Part of a small language model's weights.
Size: width 640, MLP 2560 squared ReLU, vocabulary 38991.
Architecture: RMSNorm before each block, rotary positions, no biases in attention or MLP, normalized queries and keys.
Training: a variant of Muon for these matrices, 782M tokens.
Each number is 500 + 25 x the weight over its row's rms, rounded and kept within 0 to 999. Layers, rows and columns count from 0. Numbers have three digits each. The size before them is the row's rms in percent of the matrix's.

# down: layer 6 MLP down (transposed), 2560x640, rms 0.047, rows 232-274, columns 0-159
# up: layer 6 MLP up, 2560x640, rms 0.0895, rows 233-274, columns 0-159
down232 104:455526522493495501433517508475468496487523502508476504466474511486508463490535453522464509504499527487517484499455469468486482517502492482467499509515483537541458452492459540502490507493510517529471491467485514474494498502509532527492540538522475510512487456488515495546474530500512503515532499506511474498501510563482532478514485527510491497485494479490539504528516498524549490458508488484478483529527593538507543480486491488506469477539465499478493485483496509491505519503507464
up233 083:476495499526518479510519505540484523545511513504493514516527493480499521458499541459519533502514486499485528529508500486508506470473484475479505468486498489507526565472518491523499528510520505511511538533453514490474551518493549520510473494517532512440472512492458504488475475516491476454476504466490500521512501511570496512490515548474502527469507507439499484489497515559475504486543527535497522535494474534466494493484516507491526536559529501472499510505485506487485506476523476
down233 085:478459512491482509473477498482486500481548498502503477506520515477501474533530489494470518483544523440499479509509483448497486505514457481486508519461529466522465531478530495482539517517480491503525475553480470511512495513433514495507511485462521464502551503528503499510467521538517457517487516478447494503460476509503472509478574494471487501479485560491482462455512491503501490525568491465468537520516533470495514488499490485538476504495496508538519509491516476478475500521517501
up234 079:442486491521512476536553495522462484528478512483521499492508465518484514462504499502475484486460519523467553521488530483534553485499484567485514491455536511461478512501476504495524464506487482504494463517550493545452465489532466479523525527530536527498498511485455477515510523503520419514486515500501481474509489490472504498515506477537490507502495470456498506515553506506515537477496457490480513475472490484517536468483427502497505463474504484475492519479472530519479503548492456
down234 075:484550478507536483484529488451493534524496486453502504507494459455510466521493537521506492529477524523530509504499497494497488484508493547503488482536538467474483483509469499474527466484512477442503487510472483557493522478474467520492495491520538487519536466561490487538481514518458475533527523479531491513481509477490500458493519533502456519508500518507462479472507497510493478460468476465503481556520497495476542485508523493462486531498499537534527482492475456480472510500492477
up235 103:497510524531546479528544501504542556485485484540487471474520465491499541506510499518515496540459478453496447454500561524504530493485508546483485562493525511521515492544477516488495491500532514492500558472480507495501470464518464458495467490516523479470460497542520535484540510517509506505521553491484491546466481507544459523470485518473498463498483498467460489507494495491538485474502503532483460506511487515519439493486503540478511476501533480534501485550489514508449503520509468
down235 101:501513524496508527491487523524515500474504480472529514514485479481527501488505466535538504539510507512537457512503530491471500532494497490490492477516504568504503503499497497493492497495516477484495516516456570489530510509474490504522470488513510465494509534499507487496495474500518498471489531525535510458520528503533493515465467435477534505494500476484468452471503483490548503489525476467497498471447532483484493505504484525518483482520516489531530475519475546538519511478523480
up236 099:453471477496485488513480494507538508485538503494543512527537453533543504515498530479461485518535512524492507479487514505452473493515535477497571509476510466458507494486508480507488514551506514502446513482466519495502553497483496533503500501488494507504525532453468478517512512489471506470526539507493470514514478517455467503518474514520503488471456532478517463510486517508467505501470506430467483557464511416469504501435526480528499493460527472483467517545464544469474500540472476
down236 098:523479563482472459515512478502463512516516505468544499531481514456478481496520514444500526507553487508503508547533524488534458479511483520497477482476479509538472521478464490528544498485474501490486507500470501470494504442491478516524527509487487507498494471567478501500482508526522486491479532509502507499484532497520506477512501483498478447498491463473483540487553501509471500512498473466506486504477447508540489479484479504507566475461496518475505516526507481501503495459531490
up237 100:476471451489496505496464527515431479435516483511482513500466480529497510543498499484472470495473475559516513518528469514532480472490516539473498478500487507560493491483477498518487505478498460500494462495513483483451484513501530527490486460494484508491489511519533459515482470474481531506561504471519530496524477523523496466508517492450445559497467481521464517476480496451473462527459529489493495484474499473533490552511490510492520475513509479510505496477483524533504521454476502
down237 101:511466469484489480441477500472521506511527536485489478538538517513474522486460498450520535517513467520494506495497488506487483488488520468492447506515536485527483481483473525498478488506481525457520562540517483528508500523490515498508486547491461507507484511486468516460512500525527524497470490500555471462525552480465534516503499495504477502515499472514533509468513453547484482459446498503493518499482506506503471548513537502512482488473507473530486518481511498420475491528536479
up238 088:547499465481472549492523480496501507481511489506459519490516501499548492538457500528489522556514544502549509485494500488484497505485495498481442449509489498480480532498533512546516512490568484483505457510499511480444430509500510516508482566473487492495485499467496498517473510512497511481491518525570469498482486442513546517507496527471528509512514527518512497523459518482556512493472512476503489505491493515513505497517491517510454472521490517490521481490484517449502463491491500
down238 090:496498490501480517484513458537531582495509481496537502522457544505463483472461513498527517488497494454525453519507478459483485493523510494528510512504489511508502499507485513510502533536521509467491511467497485467529526492487500485533451495517526442494471484485504466523496498536463491472475513512506479487466453515516526464485514503492520476509507500447498504473521488489448492511499525510482461547491481483501542491536518515492516484515486484507530482549467573470510502494483511
up239 102:530481494530508496495525507548503441471530551496501533525458484462476511521485526506503460494521501495475508515493485529507511493475513486504493479537512501508511499527502505497505505473548473531474452461512474453500489480499484517539518515499545508495473513489491510487509468494478505474514490506488511472529517509483505466491521499445471550489500489492486493501469535507507463491453472521495527499492505483436449494540494565493498470506473496468492494522448519474482453513491509
down239 098:509480446490527507477499494504530486522518516517464499440485491510504518503501531507495464458503502508477493510515494569523476522480481522511508533441511499517499494492491464466481461489466497469497443485505511558566490434488542476500518517546496477576509468531506543438519514438444505510481508480509500496480483512510483526548443521478497503486480532516465522485550468496513518534483475511505515552486492465515497463512545511504447540519526498526566478519497519450554531515538499
up240 115:511496539478506541503476505473472510499503521507492504489463522490507486487523467509471490475519501512492519491467488482489483442502495484522500475529519497497472537487516525545512494483485490482468499575517543499513474461527494537482484499457520483491481528474498504461498499461531512494490542521441532491500465488464491490498504532524507541490495484490491525523515514532493478511511507436447518498487479467477509516521535473503501478509448554496528491470467518466519486523472497
down240 103:506482520494530491487508494522472509517529533488484496492485488510481497484483460508476499498530472505492495495504453486528475497535516478541486478550462501544497464501496468544493468535494471481524493480532553521478509488498537516497490456471486533522533507545492478518481542535490501504544431510496553507488493536489513470486467497509481507497508494482488485496473512502549520498493504497514508495499526531504539498523494527516485486503503468498475521436499504504494516493474446
up241 091:508524509480486538499548462490476423488511503524488449478445500525473453479449478520507549497527497499525481486531481503443522487474466491513495552455484526471511486494474508500546506522525487497537517488486486524510548498525526526490557545479459462516483423515481502497565515523491513489486492490492534496445477432457521510478541522485486477498486541503530503520501487485477527514497451530511523506471483474501481509469488462526520485492461552480514482472504520492489497496471457
down241 094:458526491487554486458534437496512488510465502497485501523499494519496498530517497499573517501515475492502489507498519528525501523472501461463489499552482505542500478530495507497480506506530493512482469481509516503496482468471464551467516523485506489488511517511487536491505487530509496473495476501484483476496460479508473543520548504517482524472480516482476480516434506510504473495474489466497463496474500476541508445496489475504521512511483480491499504506482546499537510474525471
up242 071:455504490510498520522499476496541487472519483494470509481482459509478508484480487509493506490499488528430495465485509517512519507531529482472484436574540511525482496496521548553531527526500492516517513529509518479506485452533477491499486518489577550523526524521504506510541536517472502502479430492482480550459514502517507512524507516475469508511481482479505456485499482526503536494480489512471506548479497465507526493484492498512485501481468528487481497521499522493498503546527517
down242 071:506514517498477514495505548511504475533474496505480535477453455516535466508468479530502485472530512490475462465483469496537499532507513480463516504509529487470468515464487506477521509513458496505537495536415494483435537491512505516484499501497478502466540483444552488503504507520500463466470489551518477439489491520495541500485475575474519497501451533529495472470487497517483522497488497518492520502530498497455501493499465517499491498506511522508508524476515556511439520508492531
up243 123:491525489472468525493481522473470529544514518458475506525511439520457440489499504506544479489497500517558496476549513556538492488509466533475482498507486531485531439472470502562475521489521494521524530523492526497529458498480516518492473505517545482453474510452520476481521498550537463501519532520504514472490492509492496444439466480475506519501475557497514536466502489511444535524499488503507498500484550521520516498513503518488481487500519467477528502488535477469506495483529518
down243 119:470497514526498495500536494513496449464552501497503517527524493533469480454509503524536498505484470541529513509469521483498488538452511518471477525511476509517546481526453518515441490544482526515505477483541523494501442430519522516468507519510490477502510504514502546515489471520483465485498509459477489476479514509491497488483488466490503508455444482503497480525500476500478508510483522468497499524502511526466478456531524507466510525481493497466530503494525456491491496457429484
up244 099:500495510505517508504534508499423460469534520456492493475459482473551471523492541481483481489531508518537462519491500479482454518539554501493504473476512495524490493519490505499489499474459450463528508523501512542521467485482495540503458462510502508516478544516492497491513487492476498492463502530479501547530465533502514455474501471526502518514504493461509569512508493520510514469511449518494530494489502478507483484548518463506483510507487525514500468500523542484490476443485518
down244 094:518537550498502503460536522526434496537501490459519497490502500471506502513473472476512498523518491475498468448486476498516516530476444478491488511479563482508510486520506515479479513444510504485472509500492487495523501470488460493428481504525502467533484548522512541451500495484459466502526511447465472461547536485494487520495515499493472477540509473504509505483493533539531485504473479498446490500492496493497537407497512506495526542508487508517488506493538515496469500497479509
up245 108:512470508443521482536517486495470510501452511548502490510455511518469546536499504475519510530482562490513485516485492534487508477494514484525522533503478504500498524481483507509510544513482505460544523486541457504478484467502512547523479536497526459524500493497499482530453485512566459460467500544487488485472459494455480539501476511494500563539464504448517481517516492521510507510549494468524508477471465517498514498497475522489516473530463522511487453491484543475520550511501463
down245 100:501514524477502460545500503472473493541499464496493486485511533494497531537500470475498503480487495519510504514496496478486488489474506525491506533514481525474481462513520520488504484533488544458497557484556502469526452498536475515494513498500492523523488495525545486488475461535518473506496503490506492448498459518561495530503489528467491485538501471477484480507518466510516488493523416530509542548487517552537507517494507538518513480506527460490487490530501479474496513577472466
up246 101:509487504540520536495443488520508491521499481517443498486497491525486486489480490481447512500492518497496492506484476547528484513484474504520490516469478529497472516505477497487473524449562520490487490493472534543485533479515506524482475493466496513499493525496512519516488521507525507514486495570506495498468460524530548479518484489505493520500502422510523519489528540516492499479513511533466495511499527508508428545542498512536496471484479493521524524494509544507489465517524517
down246 100:479484521525506539490492507470498509509499523525520534516511543486494534505505503482485481508501484475529482513504506506480541560543549547511497489517488502479522519476535466482491525466492531472513516511543461504465456485531481521493551529498512562525537495454507533508505471530481519535521536503517483505495512512483486499472494478561486519506496466553472481505510499502510482478549512526510539492552604495505507477504544458521496509472505488527527503483507449527501483453485490
up247 083:469460475499522526499496507531504519507447470528550473511496474541506560505497469526482473509482495539505492484499543551487467463492502514475466485509508511462531581480502470487528479482504501472460472488509543512519568494504524520520516528521519480481471495496476474489482481528464547520522498516503497514482467503494485508497474539477459525510471461508523522504526487507558476536528452488492517489456496497546496542507489491474492501523508540439461517559552502502496509473486508
down247 083:462514490475547517512505505438508495444557512447482503476519477589533460525525502487488507520492469564504513489494519480496505518471520504501473542454485441512470511529495505508522511496458479523459508522526495520532485512492495548495496512456537478450452445505483479474462565484517494546505520504495471517477462471506537492507497500458515539507501467518460458478475502470514492512471480521563515500511451453428479516533506550525479522481494482483495475508512494552502434529555511
up248 063:474510501500510488514533502502524475502493526502448506521519475481470533519537422541500505457483483520513493480517505497493511501485504513501484498510522469483504484540487512532519485473490498553474510532495453515550513519553509464468503496470517515526501492473501448500510464523552516514516489555469499501515491487494474527504495552477505475512500489530526509528529470529505456456498503503468506443494534514506505523495453515512506452500510522542499494531480515498494502508517479
down248 063:490487495473485493494517545478513496540474439500498479478497510454489477509462506496489505503494516539474544523467466460506511532465505510508462542514521505488448517508514500514456482489516466531489531474506488471477468469461438539539486514492514515467476507521511486499460486500492491521500494513512496526496499529505503456533530503501475500507504471481478527455513527483535493504518527503467543538465473500469495495536520535507486542517501550520546466483518498504471497480447413
up249 066:522465520528504495523515509482518490524517494505473532521495505474502481507474468535510487491503471527522547510507519514557524489475470524470513537458499522507521520446520480489472521534524464520480505478471472518546461483529477531475455537505496489493493517463477497489503489481508488462467449510513490465489532467505499486505525514498515475503503534479477499446473542486469493542504538516490502460473525510515484490485470486459507482487517521473526520509501543455553498505462507
down249 067:505502499498510458448491521497496495496502489524491454514462496521449510521511512466484529507509537511509517527482491467491533573518500522496483533471547523514542480552530501495504503507520488515477537483497503504529492506492491485506517481511502523521527485505506502515489450520483504481493503494537444496510497472545518515513465525473487491478466549553481484496485495506502516530515482439526503498483492454494495517484473507494466474527515510470482514485500515504486489475512543
up250 088:473483503543519469526431549412488521472514488524473485494528519500486519483562494519537494468520486508522471507522487491520541482478496540519494502493519528488545476538502502533470539521457464452472526491517541445517524446492498526510491487509519455515466489478490480550424511494519499495540513528479503518506525462453501473494513494535522491444517515480465479487488454486523494477519519449489453519527527486480524515535501518470471492533504513486471537450496465474471507534520488
down250 079:510513494510514533507512543476499510516490484514479516526533492498487526493486493497496508551506462533479472517495519498551522525454498529559524455530495532508541482488505512522517476483517580508447497478501480537463549500518519529479520486515511503447504509529480516516472484517495487513460495491486512500543494444493506489485490493486492541460496530497487505495508504496507538482503514456500540521504503528473484481447503544483525516491496534535509512512490491511505519544468512
up251 073:526513474504503529519460534518534461513541515533511489528572538530511528473530494493523486508511507504492523501492508484463499507516483486522548450510499497484488503489521513500488546457473482506473516501494514539495494475500495515475508537498468479532466532515482512480459501472499466510512482517478513519514513490517521520442544501522473495460428481513539465518482473517503484563485490500444486472501469516436494487473513486491470469507449523502481485491456525520504442467515491
down251 073:515484489479484467519498473451457533500552510478463506505485473511508480464496534512531460538490524554465528495511501517550470453499464509524500507467510521491470482443479459546481513511533496485503483484499510504459499499546469506509518484467574475519488483503469501475495496490486495498523517536517500554519477481517521512525509539527513537457487506515469507487518529507506471487494499522466512489432496504485495470511475518504526497494510518493499478448484539514516501508542480
up252 083:473481554451462509501447453517535507520541506491493521508458490473538533520522530463489514513475473506500433483468491543525548507480475511476526492533483484520485487468476471491492466477467492446497511458482532535511521489518484498483502507469515520467459463561508514489470464503484499532492521496493508458511503483445514479495518473513490482503519480511488508487518498469523472512528490468507511456483461503499513521556484491505548494484480509507529485478506527527485482501472497
down252 085:521506497439525496504489505527496475442510544478538519503506523534454525508482488535521449504539527505476488537479495520454508523516515539482500502490485466486488505508516442513474497477505444515485510484526520486535487521536552522533507501502521470471475488459497473464504500466495509482530501513503501518477426529467505440476482464527491536525491483535456497522510519546531544519492534521507486476500459519535476508501482543502486480511491523459514498550496502504511481508457509
up253 090:489521535531495493460448457514498404490473497526495472508462495510485507522489478486516493535552454474497486495539503475514530537475493502470524523509508519524537510475545503508544483527453467500470491503507522478501507552489472487543546479499505490544511502486511491459498512480512528487517474478479485495486494427474436478491544542493481507519479472482484515512538518531497477524496506516503526510482512494510497473487514479472461493473531477469499533504510500505484505527496514
down253 091:504448465456497451525459465506491502521505470479455530525538510519477510528494466524487499496502490542479521496542495476505509549496497524534494500543508503524463550532515492491494509528516499533469506528500530509505494492506499572470473475552515482464507475503526460490539533497503518502525482494495482455495523470493472463522466530452484515501454496517490471485521500480482502500517525500493494551546440460527542512539492519496481517506494498481475503509489534513476488521475437
up254 047:527559466478522483455509527535483489491460473499475493523505488503458484494484529501507498514490484495493475510466543469530495529546491479478495559461522482447508481522500511487472496470507486514511481489468502523487535528484488457470517464475472521489512535468511462484448469490515503473508495501531494511494506469561477487490490550470513482513452512460504497516490505480527500513482462488493489496494504478537482482472473498501491488512484526538458543518463519488485523475455526
down254 043:510469487467486483568516478516498506574531533484478544480485513547481528526527500476541475481493494523467530507517469515483528501482528520454516525506514515522516505478499468519512492547513523532496482500480500512495512525496489480528493517518515512517523457518487460514503492514542534489515466504518505466496473466492527491470484517505507471487510486495547535505544493450493516493474518430492459499496436493487512483521498509525511484486503478532474462485465556510518463518521473
up255 093:514522532480471490530521520509534507526510513508445500490478443501534500535501504518488531497478530545486500492491540530489478542471492485478516501499527498505513500509520482487475502533544545504515493495485485519478500517502480490467505521520487466461507525551539522494528498468506495470413505496549473476491501421441533494515505491518461468537449463515495477561467512471543515465504486524468492496478507536529498527485470494494528525475506489531517498508523458537525487516511475
down255 093:526500472473473469536507508462503500495506461500482467506501523562508481465508469457510517512534499527513498463489429485525527503481515487493500482480466558448518429501490475475493493447480499502498512475461525523480462516502509467479469522474520501540515551491451480465514531496519511497516447517495512480487473508507517499467493508498505529551530486504454478473516505488543510481458481511506531510492499497488488463432500538497503540489527537512460515525485498495525468513514508
up256 107:491513524491469496470530483537501499532491508470450484446483482541550525563493501529517513535502503556500497503497516483511473522495533494492508485519494489528519476519449510470480496507516518543473560490480510489497473499491503482532533500538526462455503517480482519497509490540471516533440522497531530480504536497520473483507469554499503496523496481510466533529511501537475459460483494465528515495507544473507549460462484460477474445479455498478472495515514537547493520472531536
down256 116:508484551500518511489475469526532464486509502479514522492485490484506467520513478523495495526532504529476510492499502495489525491524510482537489494503487511471503449516481500501501453536530502487472503536484492499460528507515485499478472491485538524488487493493514511471503490493532508518485498528490464484494458473511488504520472512501529497512500509503471484500534515503503475510504542493466503535512489474490523461464498492535506447507483565510500531512506545521491503534491530
up257 107:494510464481503499544544504472503511517533492505486469496492491519516492483443513513469494443475534502517569488548516502468512488490466492510529467509531460535473478519508452499492568481519473547563548491487469477562460482533470520473513481451525461512497531533517451473564478516504529531453464520499489477503484520473505515523547513490474514510506543499493505497498535478507516504518509491509468505528494543470541529482533501464523487502528508525459465497485485513530477521509506
down257 113:533514509527538502480499501525515523491529502478478470517512458535499504562511509499477453483499494536481521502476501442500488505490498470426483504472538495498466515509501507499493476481520496519458491528507513523551531493558505485527525525525507494494519533520523489481485505530551516486488499498505480510482483542564536457508544496482533473514531503526485578483476520506477485518510562533496472517461487477501446498492514493478556486511489542437478517494538468481541533452482501
up258 108:484498494505541497502530490543495466514501418497539486476442515471505465543540510467471491505494462485504495543502492472472504512497526500547503465505523474538507519489477491560490530531470514474535458495552527504512481498486497533500481475491466485519475507461521512494480472472491464503489532482495462514460466507492468496485500475470533547487521437482529455483496500498528502465476450460431481474479486491497461498457513531489484452517559461499449511510497485517534468496496479
down258 105:504510514535496528514551488453508514493502489456531491478528554512518481511520442525473509498545514505480509487481507472477517497480532503506495548527489445509494493415489500510452474485519501481458502499502541499501490503513505492483475475507494507509522449448505548521474515515505529485514451500480507477485454495497513484472488517498514475497512439492496513511544474501515511516450485457507505536497511504529478434548512536478497486465465461509460471495509538538488515533487500
up259 109:492507460522499515491533501495525499494494516501547459510526518494495467487529506478510506531508448523484479521488532498446534523470504499464428495473581536456470459482526507493490525497540482495502501517521488497501501460481488501496469515526524501524496460493535439501524497547490488520483489489495489501533454523516518515478494475509494510517509541535502500535499509472493499496487512479513530522481530488480505487449534473509504518471487547489488477515468544508481501493547495
down259 116:527494485485491520480545512494503530535476518518519507512438488501530500508514488499502498494501462509528495490500494483491512492474513517498478500515498479534524513493507522511572476485476493515502427533504509548470503520508467491472481507494509463508489477491487482504567499437481507469504521504517513480497552534453529484522505457503518504463565527510481531507464472483506503468515496524503493464522506521474468523508495476491492517489520499487534516475526501511501513510484497
up260 103:485519529539522505518491541516577476578487527487482526490492511501485514530537503516494512506443505506520517437469509529507504526523499504514526522497536486510478511469458496515507475517474558513551557496458559513554495499510516486506500532476496456543459448503509496529500520500502507511523484526461478542523561479504487501505459532520528510481507495481447496511479525464492490463483463520505473508529525480539512497467478462496479484480528505491454461529446523469470504481506518
down260 110:473504509490478512471483479501469497441472501521496466467452487543516505452473536492528494488507475474498492538557520494480507515449466496481462457497475494504525538469505526517488544527523498507456528534509484503479498527533490529456497466532547523490496497488504500506497513476493470530476539471532508465474491502508467503471507493484507528565517460528515498555524514495509511500500556516551515503504517507485541463536503509495489492514486500512532476489545478512490511506482473
up261 110:497495505504494482481512496523458579521527445485476498515498454524494501538542498535455452522494497514481524468496483500511486513518543501433528493479529471524499509551491501499494497500425524502513519467448482560515518502479468514512515508514510477508497468511477508553474513524461543560502481528488461502470496564522505513470509485534467484512481499503494473538486490488481492516483519502528501484546466500556498536495502501482503499510526562514453492524486532505493484489501498
down261 116:508458492534504503494528453468510516455493506539504528463504485490507494528507539477517501485472505484509467512498502515545505533468513504501470526486487509494521493539456469499501493539484535532543527475532498538509555491509455504517493479496429517521426497492557558459466466565498523495538510483499532496508467514529511514484527482483472468491527478499505496426495505523486460492466474503501467543504519545475511494504508524443520438514509500481466505532526465482488521502525467
up262 097:475508457506469511531504542507499471488494487507482493443496479463515540504493515483501495435554540501491549501508516502502531533530462506486492463495506568506490490502534482526505495464450494477490526471496522454497530488486494513530473494484516497521494464474544503458487472504536518467518507506497488568486478466540503527508523501486504519501452535460527513524526499475542516555511514489498469509508509520496523469499494539513485504503531534501474509484505499492468491458465483
down262 103:488500468502456531504504503498489440532482501518511491457491502448449518535505468488545473573472482540490481500503515457492510482470499506476496485494487486508539525514433542479487502483497474494487512495518512501477547498453502514508501509483514466520505467492536464506536482521511512489499505552493493515531512481516477490523535504463495536488507513489514487488502504498503479483510471488482517525509493492500469472525495488483473500515527526560478472479530506531539488538527505
up263 112:555509457543533548500491492502483517461496483485517491491496563491505484518478484476499470499489477467498509534503506500501476527532506490517478500509460519483460574483494547506504513516493486515485520502475500509487490500457510474458500531492496527517505491499489556524465523507513490488483492508509509487494480484489554460479490498489529473454524540497482516506524503475465531520498506513454504544520488487479530526479511466489547471486519486527490516512440506484520538492571528
down263 090:485545508514482538492461535525521523519497484481537500512522539461533536517496460531507463486500513489492508455516461516494516501496475512483477522498454502530485491462534510491524531512503483468497473514539456531480459521533527535461479509487529532494521481490489495509544474463468503503491522476554522507507462490519486491507505491531519558457502519437528552521497497528510496495553528511550446530468502501480479467501491533494514531514504496493487517510492494496459557523524456
up264 088:488488461499487525486490516474492479503498471512566512510524482511493479505563470501467494485474545485512476477516528478492527492496479453468512515548549527477464526480511516516516533523484495531486501508511466479509514515512511468460500552493542554519537514533513507458485511489531535508504480488480535510506516480528474471478490515524515518509502497493529490533466506489494493516478524497530501488483476502488480519445500486522477457493488496463577476527534471438488497473543483
down264 080:484503542480491526532507497489498502508505461470506518477508550485461536505562526497509513494462481458467495530481495478463464491473512510518462497544479510488497524471530519526482505487529503469547503494513521497483473494500505512447465514487519512435510503479475465494500463498504481481504465470540497468456531526505492466515494458499512490568535474500490523469486460519518473486519453509489491509509506528528514493508507474468483436517513503492533505560499528516513516505526490
up265 091:504519484497518496475500495492515497481516514479471520505542501491490446473471512474511497495489468495506534512496462512496497533445522516491473464492486502500455517506483475518513497492494481489498507525565503439469533493537504510518523517486521475466491539536443468506466475514470463477498476508539456483504490502461478531499501475472528522469478519516437514515521506489463502486506472522482473501487522484449485510490513505465419464555518505516534483502545533512523501546490515
down265 090:480479479509485521494542564514536456490482489531469507532492526525500567500519523538493502480508468548532469477478495503486518443451478474480493507529523501500496490528523495509489517486547491499489506517435493509512482480542536563511525466515499491450479535488518548455478488498521531511518508438526497529502528481503531477472525532511472502508490525486470519458516449499550499501480501492532486538448490505470479498503470516544461501540519525524520461516507498475506516511529506
up266 120:478472465500516492504470536523516463496454525488503516477513522508489543507516523529490482499493497494489537481499465431472504513464481501499458516471475474474561538536469478531475498493492484461484472464477520488529528484538488540479477526524502473497450452544509479492491497552504470476547480507501519496492464491491474521536510529520538461526500514457505504554515478514481502482463485473478507537446518542505494501497477484500510493526502509487537490505530484436449476482511526
down266 102:559519501518491508492528508468528467498491453467515508483519492530504527488508490516517473518508494531492477508497474490490445503512516511515512502499491482471500502514502473451542505516516522521521503505473494468478531520475486474528504499499522527528509510525508489495517451507506499532453493485459529506483486518478472512490481509524486468529529483488495511482523471451534488513484495519489504496539539524504486511495527496491490472480521465523487551477501488519495517544567503
up267 041:522472500466493498489501473521515540499501481538482493478498465482519475488511540525456511437456517486520503492534479484503475514488496505476491535466497524471453459491480470482498502508501478509539534455528498504505489493456522537496520505498522479509535475539492537548494514509484486490531496484523505491478490521518499503514521534541477504514550505474509493494474493471500526491533541483516523476524516492518453510511508476503502502531492501436514524502510480495505466486539516
down267 042:484451497509491492490478515515507477513503501525503484528470481485483518546491502488504479472445518446476507501519544533462485508514486536477468527479486525484484499465494491496521512458498534460498513483527500486493525446466481510511493474477487474498488509509514527502479494538428457519528508491520507498489477464477537532530535508518504472512455484463513473491486489524469530471449487502520531553530510500495503505514536525538534537552504485476544468515494468501496552473481487
up268 072:494472448484505520479537516487547513515545490469450483462459478490542513515507451486490510468490449509505505462539487485500520476443491492491512477518567536481485474468493488455516505541492485529511486533491506499531487520479529514463497481482498533490504484505451519492479519537526513520471480516492492518488508484428520492503521494495503505501494493502516489467524525523456521504525488512480488477521513470520497499509504482510521480447493484478540527546518486501540527523536518
down268 074:538515540490490492487524513498433479524515529492489467484480471504537498518524558518455494476475545514484493477488516493493511500543479446538446470511521484548518489503489494464526526516476488508521534515489553499507455517502512507485482528460504539507461495522489515531487483457524530470448489469503465466480521503525515445521509464506509500452469483501472494478506479505474530472501447537516511501484505475494498512566485504488443492521442503445509513509495477487424498511458472
up269 095:512498532526485544495484505521513490465495460492479489550498489457479513452506485495549513487506519493526504504506499511488536542480508497497508490433460543506512514514468558486491484500485499516482484521483510479496515484478524524499515453504520500549509545433479431477478527526521554493465461523487484506484518542504542496475550500514544476481533538495521477543521516528505560493469500427467498508519496481488505471504518469524486522487477474514463448463539481515455496529480476
down269 106:492469484516445482471538524498481532512502515496513478490488497498468520495480488500527503476509530494494498476523480528489480447512497485464564469506475501483552479502519495458498521534476530487494512462480499504491518542515515502504536527491513505523478534526516486464501494469477489520552502496471521489498504473545511499510440526465503521480433526504451490501539506514499509513484514500547482548488502501519471521484496511491474512531478473525503483478557548497502498485480500
up270 100:541479543480495508481549505477477480484506516494465539505512494534507545495469495537468529515490517461525529492510511492515490483516420522477480532476496510499549499512452512526455489505501515507524549538481488521502525488488532500497479472467479506465473489461475517492495467507500532501516486499480507555510473472473530547472471473521491516478465508500531475528513537508479522495512477527516475487492438471543524517497464514542469514470462514513527510511539486506531537501498500
down270 104:486475493499522484505508491536521525543512492490509481497473522484493486515454501482495468490540478521466488507501419527478504489525552447501525468485447523533438494499513517498524515462551483513489463459485509486523493518480520481465503508500507526522510513533497475506497514494498484502494473514498467438460509570563475479538525496506495470522553472510448500504503468493482452521519546467474503493518524529480505539469525511482557448537550525503474505482503512503496484515513474
up271 091:476508506486492525496474475510498506480512453505498525553493503431503498520504488519528508526490451552488507517478514507501533490522429503536503506517509495456462473557510509480470496475553510525495545482514487464476526459497519511486512524508530522510508484509467495453519499493548476517517503481494484508510499502501529465491501520519498557512502545518520484520509478499453461491492502479470494494540498564546473492511534541484477494485492511478499509515482460516542499520481530
down271 103:498489517478496489517484522536522533504489523525498495494555490498529487462472462511523509469483582471524493505494465495498492534507509530536441478509481496473547487468523497499516480473478498501461468489525471467423525487476507538508469526486521491483473522492446503508452540456498510507519547503535461542541537496489513475518498499522491503505463482502520505465481536504479525443504500477494442466514484571481497536490461476482518453475505489484477502472505497435481501519525517
up272 095:484481510525523453533527520497489497550456506505460505530516466506475432489460530476528500510487475498498503480549518511482521515542507512499485526486520497475479505478516493519535453487478515538510490512484516496487560499542532505483471495481502526500498510483529441474518488509469490549444496560519483523507519476540475522501487457504517466509563502505505528494483513507553518490496570476544505461495529494480470478496517507496492512529513473548491482512500444498532478522496483
down272 110:509485506478491507487508549506496533562497518445494491499519530485489535499531495545479481534522527497506480486575522503484488497499498452486502516525487502503491488497511520522460493483491521473497487563492554507503529475481495496476519478550456506508491509494510529492472533481505504475497545477529496485496485489496524529517482500515470506525495522494562525550503482476499507484495488480535504495517481508450523457490497504488486513496476520498507483536481459486515481474490497
up273 105:512485468521470497500444548499493502529506427514499508523505523529474497496506491486524506443517498537483450499495506507552511544551457508504562572512526489508494470462498495504499489512501509476500488493532493521506457474507508495564487473476465424487536474543511527499483498506489502515524560466515476534483473461502519514514517433476467467491501505492495493500506529521524475520443495488529485478482515517532513508494503463514547473500543530496484517516512498548453506510464496
down273 102:503485537520485489503513522504517489501504418554526549472510479466531495490488525484524494479501504494491523505534454485486513491534500485509445539490504467482496460511432490525483530482464495506496526538545501499472498503486466524504503473518546555533470505487511530484462518511482496513465504456487467525483504485525519488476486456503528511501475488420536482512513498505561512526498511477511486509537524507544508457527491468472486494495530494497489516557510436485447499478484471
up274 099:484497496501514555510496514511457521497480512514468493506497506518498503519508513477476488478520519550494509483487495499465558548492497474479503493513497488478538534529494503491510527481505501517475540545511446492475463495494483434538512487511495467514462505544485517500515507501503527432534468498489439538504504513515500523503492542515498541504503466504521529488514539522504520509479495518487568519565493516502568462512523487494506567514504493497510478463504511507515517498553463
down274 101:495467482495508498477485517495465515477454475526479534482507492468538469542485480520495514529521499510487531471531469485531499508478513470486483514464521554529509458493459479494448495476533533511488517517485503549454494502487497498523488494507519474496477464499494489491500538538493519478502485489504499495493490531498488527513517474539555511497506507501484528438533499488504509491434516471522461461499535500471511504510534497511497546505491488514451485456513529508502520485553534